Each number is 200 + 20 x the weight over the matrix's rms, rounded and kept within 0 to 999. Layers, rows and columns count from 0.

# down: layer 13 MLP down (transposed), 512x128, rms 0.0806, rows 125-149, columns 0-63
# up: layer 13 MLP up, 512x128, rms 0.0807, rows 126-149, columns 0-63
down125,225,216,218,193,176,200,208,197,185,214,188,247,174,230,208,224,202,183,223,172,185,223,239,204,219,168,217,183,198,208,205,203,157,138,230,192,215,207,187,189,168,191,222,183,233,192,225,208,226,205,224,227,240,208,232,211,221,195,185,224,206,174,201,224
up126,210,195,223,204,239,225,198,195,200,207,212,226,211,173,216,187,186,197,186,254,214,189,212,227,206,176,193,157,227,208,208,217,249,195,221,191,169,184,192,227,210,201,233,220,218,212,195,182,178,226,170,193,202,208,205,193,183,203,209,189,228,208,172,229
down126,187,227,184,205,201,192,197,175,232,206,194,194,232,211,173,188,159,206,155,198,187,186,209,202,189,182,225,225,202,215,218,202,202,189,190,201,177,196,186,206,193,244,183,254,201,211,190,202,201,217,214,179,183,199,215,202,171,172,202,206,174,211,188,198
up127,241,225,167,206,176,142,219,193,173,220,226,242,188,234,184,174,206,216,201,167,215,221,212,211,239,204,200,218,218,225,202,212,203,212,198,242,215,185,196,210,191,194,192,193,181,218,215,193,202,177,221,214,224,236,221,191,208,175,204,154,191,211,196,231
down127,195,192,179,199,193,182,202,184,215,267,172,174,204,174,192,171,193,204,189,209,197,207,197,208,208,200,166,210,175,183,191,170,234,220,211,223,217,186,217,210,217,208,200,241,222,211,174,203,212,186,245,200,223,199,176,202,220,183,230,177,215,243,182,209
up128,200,222,214,205,204,209,180,236,203,181,217,175,201,170,171,187,214,223,190,157,188,211,202,210,206,196,182,226,202,213,217,183,190,218,231,185,199,227,201,219,202,214,188,183,216,171,232,210,187,181,184,221,198,204,223,215,194,209,206,208,200,186,190,214
down128,198,201,224,215,231,207,171,174,207,210,223,170,225,203,192,175,180,223,186,200,168,200,173,220,200,215,244,232,195,211,173,179,221,165,213,199,198,165,174,202,183,207,223,196,190,181,206,137,244,163,205,184,198,198,200,204,216,165,205,191,187,196,208,174
up129,200,213,185,201,202,203,203,192,190,209,200,242,169,181,223,213,201,210,215,180,198,238,190,231,194,195,207,204,225,195,202,225,148,243,159,226,208,199,145,195,222,246,234,186,168,187,228,175,169,216,210,201,201,204,217,188,222,187,238,241,200,190,157,199
down129,214,232,190,179,228,202,182,192,196,207,182,173,175,232,193,205,180,216,211,187,216,164,171,198,210,201,179,191,201,198,173,166,199,220,201,208,206,229,208,200,210,157,192,209,211,174,188,204,212,176,220,210,224,227,213,194,158,185,171,182,171,209,205,169
up130,227,234,206,219,192,190,220,217,212,197,177,246,211,238,211,203,199,203,190,190,225,220,189,186,207,210,201,183,207,212,233,213,188,216,210,205,221,187,218,182,205,230,243,214,194,205,245,202,219,198,215,221,193,244,224,189,225,174,145,202,234,210,193,199
down130,209,193,192,229,177,222,204,207,223,227,228,183,203,207,226,184,189,199,203,234,204,194,216,203,217,225,204,165,179,178,185,185,190,215,213,221,186,192,220,210,194,203,229,174,246,178,195,205,202,174,224,178,202,190,241,186,203,185,144,209,184,188,214,194
up131,181,196,209,193,207,223,220,205,204,187,188,203,160,225,171,195,194,192,217,196,194,176,212,196,204,233,216,168,192,196,205,165,211,206,208,212,237,203,223,182,177,204,162,198,197,190,200,211,214,237,216,208,213,170,203,176,211,211,210,220,163,184,175,204
down131,148,213,211,213,206,170,229,193,212,209,215,198,213,217,200,203,198,162,196,204,225,202,201,192,204,209,210,208,231,183,217,215,172,189,169,195,167,194,199,196,185,237,213,213,162,215,218,192,182,186,197,199,173,224,224,179,177,175,216,208,213,191,216,210
up132,178,202,208,189,202,192,221,220,189,202,203,189,212,181,190,198,182,217,159,182,212,211,198,212,190,201,191,212,202,221,178,184,182,193,205,180,202,185,198,197,192,184,229,177,199,182,218,194,193,203,201,236,228,183,164,211,189,189,184,206,195,232,143,185
down132,236,182,205,203,188,209,167,171,210,210,222,197,190,171,209,190,200,187,182,195,204,190,223,191,194,181,200,199,207,180,204,196,212,191,201,215,186,235,194,167,196,201,179,242,193,208,193,196,211,185,182,191,158,168,196,204,194,214,206,185,181,200,195,222
up133,195,162,186,223,227,231,201,158,210,178,182,236,194,208,188,229,199,194,217,201,213,198,186,212,184,173,191,188,193,191,217,207,188,213,203,182,151,209,196,156,189,237,200,194,195,175,204,186,201,219,196,237,209,201,185,203,190,225,195,183,195,211,180,201
down133,229,200,215,192,237,201,187,190,186,161,206,224,213,198,186,195,204,214,216,187,207,231,212,203,181,210,166,203,230,216,171,196,187,190,218,244,233,190,174,202,210,197,187,195,215,221,178,167,209,218,193,194,178,201,205,194,230,238,195,175,212,206,180,225
up134,220,174,190,168,226,218,192,206,195,186,196,178,248,210,243,194,202,186,209,208,190,179,223,211,225,189,229,224,188,199,186,214,153,190,203,194,201,206,233,217,201,244,182,244,213,210,180,202,204,240,191,232,214,200,221,195,176,231,185,203,201,202,169,209
down134,184,210,200,222,150,226,198,201,195,214,188,164,196,201,207,201,202,181,188,216,206,206,192,228,176,189,209,223,225,198,185,187,227,187,249,210,173,226,186,205,226,193,208,155,210,200,198,246,217,221,213,207,206,193,199,170,226,174,201,201,170,197,205,177
up135,204,220,214,192,186,222,210,228,196,207,208,221,188,213,214,179,184,246,213,205,185,240,223,214,207,222,214,187,201,237,208,208,181,173,203,201,211,200,224,164,222,215,209,216,218,198,190,204,198,238,242,203,214,166,157,193,231,212,193,194,168,231,224,216
down135,223,168,208,226,217,207,226,154,201,199,220,192,179,206,182,211,217,171,192,212,199,202,214,175,218,240,217,172,143,200,209,224,217,220,214,215,181,172,204,167,202,162,207,183,228,210,186,202,231,188,191,227,154,198,205,227,206,181,213,234,204,189,211,196
up136,224,214,190,184,203,238,189,202,198,183,203,223,191,174,218,215,205,168,234,217,181,193,225,213,215,208,208,198,150,219,186,235,196,210,183,165,184,244,221,210,206,206,207,217,192,201,178,205,176,207,251,190,193,191,208,187,208,244,210,216,196,215,188,233
down136,235,198,216,218,152,191,200,194,211,185,189,186,226,183,207,196,184,195,177,229,201,193,156,183,168,192,228,199,189,187,204,192,187,215,232,192,185,220,175,205,227,196,223,198,181,171,214,182,183,198,201,163,243,219,209,220,193,191,184,177,195,203,192,183
up137,181,200,191,227,186,174,198,218,196,215,194,222,177,240,233,194,198,237,176,208,181,186,233,223,213,236,198,187,216,197,234,212,174,208,239,172,198,232,196,204,228,234,177,208,215,203,174,208,205,191,222,175,194,212,213,210,220,201,190,235,201,166,220,223
down137,206,172,190,234,221,211,175,210,241,184,216,214,214,216,149,200,203,218,237,203,201,185,188,213,184,186,217,176,238,208,173,201,210,205,181,215,174,180,184,195,168,202,217,192,187,198,197,176,210,190,203,210,213,218,201,182,183,183,181,189,220,225,167,204
up138,178,204,219,196,212,188,212,184,193,221,177,168,232,187,201,207,182,222,233,193,200,226,174,202,182,194,202,192,213,182,228,192,172,190,181,177,174,205,201,199,196,216,221,213,239,198,192,213,195,166,187,248,214,191,198,187,158,208,165,223,230,202,215,205
down138,214,207,173,241,199,206,191,235,212,235,209,213,172,222,226,180,205,219,170,207,193,226,218,216,185,170,187,196,222,194,207,196,250,197,222,237,160,180,171,207,222,170,186,171,210,209,212,174,210,227,202,192,177,190,177,206,220,170,213,178,200,207,207,191
up139,180,182,243,202,176,210,211,191,178,224,217,163,198,194,191,189,205,225,192,177,178,206,194,217,190,218,189,210,232,219,220,202,194,212,185,195,213,253,180,235,207,177,219,188,190,197,198,194,187,193,218,227,223,186,194,213,199,181,186,171,190,181,192,208
down139,193,227,189,207,233,216,180,177,186,196,213,206,225,182,223,187,194,226,205,223,214,212,203,203,243,190,202,188,181,197,209,181,226,208,212,175,175,159,196,174,161,209,189,216,200,246,205,196,207,197,189,198,200,194,184,200,179,200,212,208,191,189,212,192
up140,210,196,195,205,188,195,159,202,194,198,206,195,219,234,211,210,201,229,179,216,205,190,191,224,200,177,203,232,209,164,199,201,191,169,217,171,177,180,250,174,177,212,193,175,197,196,197,226,196,214,200,171,195,222,170,177,189,213,178,192,215,198,193,178
down140,235,213,186,214,217,201,219,170,202,206,177,200,186,190,182,216,195,197,222,168,180,203,185,208,214,220,197,215,239,214,218,183,212,205,202,207,228,187,198,234,215,207,194,224,175,208,199,186,203,190,194,222,233,181,187,197,223,187,234,191,213,221,212,205
up141,194,234,178,193,168,225,209,190,225,208,174,194,231,230,239,224,199,183,191,201,161,217,216,198,205,193,183,177,188,189,190,205,223,180,220,177,200,169,203,211,233,217,217,202,170,194,195,203,185,180,257,232,200,233,144,201,196,201,149,209,215,191,184,200
down141,205,184,230,183,212,192,226,197,158,169,217,213,208,183,225,170,178,237,214,161,243,197,173,218,212,205,198,189,182,196,214,195,176,160,201,179,223,192,194,179,191,197,199,214,175,162,192,240,191,220,193,179,184,202,182,170,209,160,150,193,197,211,228,187
up142,222,203,208,200,169,220,200,192,173,215,208,175,193,207,181,201,195,184,195,216,214,217,216,202,187,208,203,161,169,205,191,189,194,218,191,200,217,212,197,187,176,215,224,195,199,207,208,186,179,206,210,200,212,161,209,178,204,204,163,199,196,208,216,182
down142,211,246,205,209,216,201,203,189,198,194,189,240,184,177,197,216,205,184,216,206,195,178,183,208,239,212,201,227,185,235,196,167,233,209,183,184,215,185,227,187,204,222,198,203,197,192,186,204,222,196,204,207,164,200,226,181,183,179,215,198,204,210,219,199
up143,196,199,175,208,186,199,203,220,183,248,201,217,174,223,210,174,233,212,215,245,204,208,196,171,181,231,219,213,203,179,207,170,183,215,174,185,224,204,194,173,203,222,158,220,210,210,224,189,171,196,228,185,223,202,193,196,199,202,224,219,218,175,200,228
down143,157,204,177,240,175,188,214,200,179,205,221,210,164,190,150,198,214,226,230,227,194,200,186,197,195,205,197,218,198,196,183,188,196,222,231,202,181,232,175,214,245,163,170,223,204,201,248,195,183,238,189,181,189,185,205,198,184,176,201,233,186,163,193,183
up144,196,218,204,222,206,195,201,230,206,198,217,209,198,208,203,224,231,226,191,213,152,234,179,212,201,217,206,177,223,191,226,219,224,226,194,196,171,193,218,213,190,207,195,202,189,207,224,177,205,238,191,200,211,206,183,207,256,210,180,203,197,202,185,183
down144,215,201,199,191,181,200,210,178,195,171,182,201,203,208,218,197,203,213,198,191,212,183,223,192,168,205,187,211,201,213,210,194,197,191,170,211,210,212,183,175,180,206,220,201,195,188,201,197,202,190,208,193,197,192,210,179,196,201,215,170,207,159,253,226
up145,201,191,212,168,189,184,217,188,182,197,227,216,191,215,203,229,235,196,201,176,197,178,191,205,187,205,218,218,215,176,207,226,210,211,214,186,212,264,252,201,197,157,191,195,168,209,207,197,199,214,186,203,254,202,219,201,206,195,163,176,216,201,194,245
down145,221,218,182,214,146,198,199,199,194,182,229,225,217,201,195,281,177,211,221,216,209,186,213,228,180,160,219,203,209,172,223,155,201,184,230,220,197,200,206,257,180,208,202,207,222,181,219,192,211,187,226,203,191,201,174,221,209,210,223,215,187,204,212,181
up146,214,191,181,183,208,187,233,211,170,198,203,213,191,200,205,226,179,216,169,212,166,162,217,202,184,178,216,189,189,223,205,194,181,225,227,225,227,187,206,186,184,215,178,221,199,215,200,198,184,188,195,182,226,185,217,182,175,193,184,191,203,199,190,170
down146,206,203,194,226,150,226,221,176,175,212,176,186,195,202,203,200,207,193,189,173,233,199,190,190,206,226,190,203,197,188,195,190,220,163,177,201,218,195,209,206,217,213,211,177,212,192,167,185,192,204,211,204,216,210,194,184,181,240,185,225,217,217,199,215
up147,166,232,237,171,223,173,191,192,202,194,255,207,198,249,210,185,211,223,220,196,194,184,210,243,184,208,221,187,185,214,210,216,172,228,169,225,200,182,196,196,178,208,207,173,193,195,218,199,211,231,197,198,238,217,176,168,198,209,171,188,237,187,170,181
down147,236,160,219,207,168,229,265,209,230,213,224,244,192,223,189,184,209,209,156,155,179,217,207,154,185,209,209,181,205,177,220,205,170,212,236,184,221,218,202,182,221,223,203,211,224,236,179,195,221,193,218,202,184,174,217,229,195,226,207,196,223,234,187,223
up148,235,208,215,218,197,198,181,210,211,179,210,171,198,207,178,206,244,206,224,220,197,185,185,211,224,217,224,201,222,204,216,202,213,212,174,232,222,191,197,226,210,238,187,170,197,211,209,184,181,202,210,174,219,197,198,151,203,218,230,207,237,200,199,186
down148,175,214,191,214,222,185,169,215,194,191,226,229,214,202,218,187,189,185,212,217,167,216,194,186,198,183,194,193,173,186,188,201,236,232,214,195,171,221,218,206,196,143,189,206,229,215,176,229,205,213,171,188,168,174,195,209,175,190,192,206,168,218,191,193
up149,193,175,212,154,217,218,228,182,181,192,229,182,237,203,172,183,211,212,188,211,174,206,217,208,211,223,209,207,194,187,201,208,208,218,241,204,202,198,213,206,204,185,219,199,155,198,197,193,199,201,178,216,180,178,178,159,210,183,225,192,206,227,207,196
down149,198,179,155,194,183,236,224,188,210,199,181,196,203,252,195,204,185,201,219,198,198,165,223,168,205,157,170,174,232,248,177,181,234,167,200,165,192,198,179,187,176,223,220,187,214,220,212,227,160,222,200,184,228,178,227,213,194,214,178,204,172,208,202,177